Weights of a small transformer language model.
Size: 15 layers, width 192, 2 heads of 96 (1 for keys and values), MLP 512 SwiGLU, vocabulary 1024, 6.48M parameters.
Architecture: rotary positions, no biases in attention or MLP, untied embeddings.
Training: a variant of Muon for these matrices, 250M tokens.
Each number is 500 + 25 x the weight over the matrix's rms, rounded and kept within 0 to 999. Layers, rows and columns count from 0. Numbers have three digits each.

# layer 4 MLP gate, 512x192, rms 0.0581, rows 465-511, columns 48-95
524539518516490487533485500475484480485491473506525523505512483500474485488498467495497486511508509500517521520460481498482520497505488530511474
494524449492515507502460486489509526480489521515505530522489449497487484468527501503539492492475506514497520465510493479476503543549488549496497
511478482501489514493517464496497515495481500524543494515545498482551507487484441512515506540503495468508520460493491526457502518475477506492508
508502526525495525503515509520505487488497520517455478514539502468498445526484493494474471488506490539512484511525555534471505482474501510460540
506521493424490469494479534516500506521562508474484476517501469523479487518553519535491486514527513476499474529487480526509513459520507461465479
517535541497480529574547504559509520525504512522483463509494489459464516498481498529503512500463489499499536500463481480484488523513564474501460
495476500476502513532496511527494532475505495494510478499531477500492473516521516489505483517502480503480496487507512499460529510448447499522495
544525514521481489532498477470527512477477486495487460508482501450540547494493506539513500506487513499495520513448532562454480515492539531541530
487504561440481532513488513503500549483541494483491500448502515537494531551504488501500459489521466500528525475487476493484517497514525483485464
486531507433524473510500459499500488535560471487462506547494483462454472500541465453493504558488528493475497508499507496480490475491498559510474
526520488480498486512521455511502440495471508499536478517496520528535498500521484478532519524545497455502481501453494489474527503472472513519472
482515529444493449483451520494458499502499480529538477529476476537518494499499482474533500520498483511508513511523487494508511481512514520533526
512512491539488505525497508481503497479499504505501521507526484499489506513489495479473485507525526471491511498526497492503463440481481487520529
467479504492524456500482511490475554564488513569519481527499482513535469500507529459537526487551477579490526470531530537503544502488486513507531
503531479527493502492511544476503512491540497493524514496504515517477508501505512498497517499511548435494495470506487480479513470499495490477539
496512501470508517472511534465540523478502503474525524480521487500493527489448498487497517529504487526501518510517558491502482521493425456505477
513495469490493501484525522535528457497509484490506501484502518515497532485460557472518515480512563524479486513509466545496505466472515524459541
528492489486504534554461472487505507493512504523496489558522508465508474472512508494487522507504476513506483524468531515466521505519519505487493
512487484506509490535475484511513506470492522487517500508504487520519470482458499488544479513488507495520520476502567518470496486449437506488514
528483497487575496463548504468524478513491510481476494510479526436511505505501500494437498571496489503516490475513480495517492507514516502499465
481475488527496479512526480539521495513450448545527498485479528511461484517506535481489499465510554523518489506490508546491484522480470510512477
525492515526481489473517459501476502450484500503474527513473480503492499498492538489519500514457468504509518510483476469494500505502507459502471
502518468486497480496473459483492516492516490481529470467501525505484483473470505501499561490483519493534518500488440529503492518501475467502478
503496534514517447478493530451516527514545518484525506464483493515531522485502504484548513491488499529511504483540503514504507568484511513531497
488490447502471523513481502493482477470486503465529476548515493502488488497502485506501536485504501504534496495517486497492478488504538502536489
474483483516531491479496517482489509511493541518464484496494497524470499527521541478483507525471486470510478491487551541504480446503516511540489
500480500514503505530518522518486507476524500513522493535505524500477478492469500496511444493493498490486549513493505524461501512473509470490475
508488458549481492495490548490501492493469525533508453487513492487485505466511491507529446448520466541494485513492507534492505491486457503470491
503513498503502496498481542487521492505495546507506485489501446509505459505488489492520461528470416519497484533507525494499508475493510496503526
506485484489493469495479485454510484530494515454518451488480480507465521507482476491468487475462550516519491524475479493494501514533544541496504
524499544502461536522476502522504480537512505478509496518511492486480547500534485517532519527513504518525471501447478493536444485481511468422501
479455502541514504500491486517540492507525517505493505499507482517446506459511495516494515498518535471513535492521481529532513477511487518498504
564487497510453520506486516504473517496527532513499477522497454513464542526499495514462459528496501435440546513522471507478505505476510519536486
475505548474518520479493474560473490517468555471531489482496523509521499538509502500503498510504465496506504527470551561503507499521476511425533
484455513495490512446486505500500510505447443477496544518483484509491500482519485487520460499454476490499497532483483526494479494522524484469479
506516443464485533480513482519476502503508524504502503523511511489541502488515508504478488507522513492479520518484443568545462474521504517470467
476468483479547492493454503536457496490509528522474536497563483502501497539534505510478602517497490515505509521537479481530530511489454519507492
501485525512515475460474545513489536530495549497479483496534490475491476482518492481523512490524549507473526516490488499487487503478533499447552
507409503487482489452493507483545507491521484494463517491472505541480505510490501515474516477551514473512468499479497500525542522476456476498453
490532516445468471496524492499523491489502500519514499531562520492507539508498499496517462463516487536520513484454496482474531513490516499462523
529560514502473478468495480522488496484478523500513486497492523475503480505460467550496511521481518560483508496459420527496536468534472511503491
503498478539512495503510540511477508479527488521480521515513503476511512478498528490515478524481524499486470521485476519509492549512531507476485
548466512473446476491484469449506523491500471482514439490469472515541506483537469521493488511534503495551524520513488458513480476501513511479513
492467493476504480506484490482488518504501492522529483503533494514520488487481484453444549472485492537435504497485484534494474525560492487468543
495467523475508446516505466491452490482496490508490543488519525480474475492509510530470483455490512447471461485525516471486484530511455484512497
506517503513424468481499526529503516475445511516490515522464462495469481510516511509466506517512514535506532525476526513499533499541524466497470
490502510537531506477520493511521460503490503521510493472498486507479465514465457480483555480485489466496481504503530466487496461466486496455482
# layer 4 MLP up, 512x192, rms 0.0583, rows 465-511, columns 48-95
513496519483477496537494532499496469499509494493498523519524519520508523513475478511465499523480513490519489517480491495503514502503502512480494
505463473455489489525496567492524466502498480476530444500517510513540475505483488470492533471480470487455537480505533469501516502444467502473502
519466526454501516479507503519516498518482550511466513518508465495469509525446510486525467468496501474500496432527498467548442491467512494478529
495477511505518498501553494478517449519502504477449497499548538504496467538471476511497506492441494517504516492496508526500522471485493494469555
457482516502484533520525481490540478505479527508503512514528537496496554530483518504502499524482503493521518500506499496489539509503485506499523
515514492489505546490438508526496515453495484495518496501484459496528497515515563501473512533504498538540511507485529502528487511498498516515493
495515524478493550510508514498503581523506496512494482502551498515522486507502516482518489487502477513481501481494500472529519495497488522496505
460502476506499445441513494502476523515500500468570510498492486501457470465529516472505483495500479490491476503504451495509540519551529487480497
498500500466499549517488482532486521508533500478484509498545543475490457507506447492482452512453566464493518507525507542506511505490530493494504
497504518510492508491484486476515453483445500565493449530487474486519432541453502499494488528489523493520457439512522528517545509489506502502467
485532490474526473488503486446534453479499467507539507506466480507538479534505476441507503534574523509485449490474507512476525495489513513511516
478493494479519491508495515486533479514489499509533529467488484482500483487484493504497485503528491484486534528493492488555503546511487482509490
491505492523536465495462530528493505514503473502489484497518475503514449529541498494520492470465497527469505538475482511514487501542497505493482
455498510496450505473499525507538505542475551446507523464531535529484528540469486416501504512414492460535500450491497473503509508472468488479446
556547534458524531547481463497528491508536495461439480491493516467495529489569506504522505477495504518441482501538546509497528477454506477491553
498465505515519491500492492483503479473507512483492515516533503515477520458505501496493516471507504487485505494504517517495479551468482494507525
512482540503489501515483446491473534492499530506490505520474528515505478466530533483476506502505474506484518480507490495509487493515531502499511
490526529526546480501487459501515500493536500472536504513501499492505491462532567498518486491516500511556493517509526537481503494512511581473536
460542480432473526541516470549503519514518522458533486545518483489519487477509517516491555491530512475488478523496512515484503469535530561529455
449473505516518484501492527521476513502488483509476478462452483542508492510494436523496503486465473528496474449524504487576480533520487505467431
492509491532511469510478478485506536584470501507508477489506486529494492537527471487497509527488538534507505526494491508501468478477486498515469
500520484491503503514486535495508520497499480484518468526476507524506493510474506521478491541472447506507453453520497484475489550504511509530506
548468519531516491523524510469454510495505511480492492484504488514488528474507528469517439492476476499507482513491485510482462484540521545508476
543529524489519510497476529472517479549475520500444494519502514524504527525507497488550495463519508569478515540505505487477492452494486531491531
472464502510472512455504499489497457455493555539483508546548530515452482532467487486514531512500498476465501508526518474521476516486508507472520
523496452491503450509516501522512520453501512481451509467510545455530523478532506506502520534491504520504527494513499457465512498500463498499479
514512513540509492498487520516505484495473505471504526480480509480488504491503506511503489488474480525492483498502519497489497488494500492459538
498471451513521533568527510489499528504510502505476497461564515515505524506480526482504529492490533543475514490533478505509480509467476462470484
535487471569454451539507490507514487466458485522521502495551501516509493493562496553469509442513498473513508509489502516516507500454492489513523
509461525489472488518527518501501506504506512497483509515495498501533524514489488524496507499505496473490526512503541507503487496488520513482486
500505476534540486532501480493459508471511500525504483481498536509510467505477520508473473501474522501456492543523495483466534476549469502544492
527476485507517487472462497549528495529502508496488519520517461496464503494478489498478470488527498481525502500523521486478479515509500471532490
540507487552483517461480485514489503515481506511486507522501487548482509496524476504523482512527524499430486483510551522524511499506508498553496
473495501524497499508504504433486480489488551512485500457464508494495505524484511480507487496496524467489529535464532514557438470536529419487537
538517511497507507530480491478486521488506554463564519505468477460546503503472457523517476553483467524513532471460501515508503495531473497518553
504531499537502529513495515459505510498536537459500514498455499456538493516533503553502485507508524461510492488525503484485465533530520492501488
455471510491519492495496530477483509514524525539516529486479509538500542493469519477470533479462518502519469539526497465502473512515476518536542
461498494487537529530529496488461469505505470508507547490520510471514483538497544512515451518500482492469471480494497505513458476493473509475503
536477459476497511443511503470493531536486469497526524488477526524450448456476512512497479487495479482471526472500501474489531480504545492497516
428506472503516502532519525517474484514491506470465481512498510468510490524477543489465533495527524470520490488568506505493472513503490501513522
527525516486477503474469524496510475530474511530508462517535511546485497482523504472459525518537526490477489512498470509486465507521504481498541
489452493475511526520503527463483492481469488506534466499488477491477507520527468505494504541501491518506504527498490478560495484518498505533494
472506535489521484502499473477517452440457488535512489486485473491518537471516454468556509517502466501463504485532478508506480470526484507507506
494501509495489471495518534528524528533537455537514514476438535496517488504499498522496474514508536471526540523498518524519466500512492535504483
488507485487533471479531510550484481468495505503472521484487511534451487522498478548516479467499530522479441549536482546525456506513488529490520
489512539445517474518495520554476485538531471496517501477492485499530541485500519522530496447512521529529512531517489508446506567501491502543496
493485509485512497447504526495521488506512495469462486485505480536534465578504509506513523510535521472526486497499490457497478490476443479522481
# layer 4 MLP down (transposed), 512x192, rms 0.0579, rows 465-511, columns 48-95
527528499502485507509459507473467482505509453509510515490526490519480482509506475493471508500521520496518519502452478480471500508501488513499484
527482475467511514522538522479524476506462463457464490508509523511524478509535548491539464518504513503450514468494511499565491559547495502501475
483528478523515512540503485502501457532473505468509487456462521501469476496549461485507517483518501508513504482451478492524523470487498462512485
457488500480510515520536473515547494512463506495452485485526529493468446473484481511477485490465525485496492501506507514495525495499520483488534
506511523468456480517489546503497503525530514487472506524507508521462518515558522529521502532533491492527482508487494515482531483516480472466486
492500499505473532533539511513547544516514495497504497514505469481500475507519495493563468490515485459472548519495479521468549512511537491530490
493541514490493507510498488515513561542506512519480509506526511497520537471489506501494501491513486528485491495468500454524533494524514524501501
509493489495478529508470505464519473504497492508492478492489523473528514487493468518458515478487508479523547480456496507487480491485511498559524
514476480506543512490517470549568506513508499459494506519505514461466474511478482503497474528453512480484471491517519570502515478537508494481552
525495482514532524474514518468485457537505537473533508512520516559485527496532473521490484524481456511497513540479476494509412514497494528492527
505492520512486552469485519521489521498523522525439529499473513500450538504491531521455459460459496485532523524534493499510497542533503490439507
510493475519494525520545520481522487524522505468480509462514497432491553520493499500493489468485511510499491538489516496503507518474455453499461
499479474509478487512481516510483540535514500552515522456501490477485498526554533496514471503498465509499473504465455496548490481521518502485485
544497514525502503513462545489484501467519497496541499524480483491506504498537524459510547520522491537497504488509452542478469509490494499523531
542534533432549501516512487491488487504524537488480509479489523495501500487534517464498572511537447529464508509543496533482528507468484495554528
510451494498515468517502461534490481483508495523483484530494505523489499475556478489513492454486495475522494492492468498526480526498500531515529
491500506511512521476520495495489504509524524500517507493505543492528517497477538500493499538526551478506510497517484522457487468495465516465516
498502520478484482452510489489477485488502499492495500452486529465534553472482521467502523519494515458508471485476547527478493451521499480534527
455540488453485506497515470547454521489494511477500498490511496492556493498487482520536519494492518483440469512504514487462489490494543514501448
449558466578470475517501468503518538465544514509519519486487494560480493514504497475525516428497533486484527541498542483512488506485474500499488
463509521443521505496498529457482541481509503466505514508507515523533500485490485516510499494500500500485543491499533469508500471479521499497505
530521532498520498508512564492508472509497450477513519517478487509515543529477492499530466519494485548467485462525494517512492498467467507518502
529524489532486508463513471473461558526514534501518473483536522510515513465496529492488527491480496467519527514496438525493507528536497481537499
510497459487519484498531508486490491491523460498481473488541522494487497489526483501495544484470464500546512498525459484483494490495473524521520
506496480452519498512510473494482507514487471503508505477479462494527509475514502481506491469527514517521501485506500513497535509526476501498511
484506528494531532461478523468505488497505478497535490496467478514457479486507529507508497490481483485493508513467532530532507509512520484530468
470505493538502510500512537504504485475505518494513537492508513468461482492495524505518454497488464492495536476482514518458510498491490483464506
465458508539522497503519522472508539494493490516486484475549534499505522459515487493469485520496475494496475550549449514483482445541489452492468
527553513494558516551460473537547463495490467540466468443553481455513466480548537542501509476549521539468459506474486464518522494470450545493524
507475464501478460503510521454519517495530548489514446510483483529511523513492469510479498473514521530560513496485511501505493518486525543501487
506515497477455522514496473491524496514501493480531510546493505465479524523532495507508503527490516524546491457479468489525447508470503497429497
450518504506499477570525512504529479518472480535511512472449492499547482541461499486476452486509500528503492480503493480501467505511493520500497
480507478498500486502526516491463461495487514429509499500513471477500494481508518489509512495472469527527511496487532540564475531550455495531477
513496487516499485528528507442489511496534494505477503491516491478477483494524479502539500509485494545508515475531480470509520507438539501575480
483477478525474515474490483500522507526504433506458484470508486503460514519507511480515484500489517505485451534545498501504488464503501506497477
555489460476455491496509472472482461512549467474531506487482520511542502512496527480504555502456522495472506538443488521520482522532502498452500
502541537525501497508495468469544548451499477494514470542479531477497522508465482508521479476476527476476516509463506510480520501514478456505462
533461492493493467492494519488507496506523521481506431529483517491469510484533502469517511474519528536496532482480503474476491509509569490480519
488536536531553518525525507493501490476485475542510456510502521466556507523537485509485480534495500513476522501508482531542446516519484545495538
464489462506521503533528486509505452509473527480483468533475517504539473524503510525463494468557503473498497488533503489489464498527515512477525
513511506473521479462499476507483519524498432503495486502565538518485440482502511478508542550486525468525524486538455541492503515539535512514536
492498507501461525524508476474503501482467493488511530490498486525511476507474504471485484498520486523513491485497504518489491471489499504496535
511532471544489510519497515487506499552478547454499503500448531466462484507501479516497470512477500522530492463460524511541525493493521521471490
505531466513479497515542514509508550488537525509489519499508496546465486521501534544535467522545506465535530505494537485481513512481541474528463
515518484492479490495530479500504484470476535512515513487525434514510521488489503456507482527494493504484494477485487508511559468498496511486481
481550491506455461520493515500510519497505505526528511501474503507499465551491506485445456458489532508506539497488464505494513556542497515502494
528495512524486536491473485493477523490492515498520507523513517503502539465495478542505479516471540488505543493464503522511508524537552507530511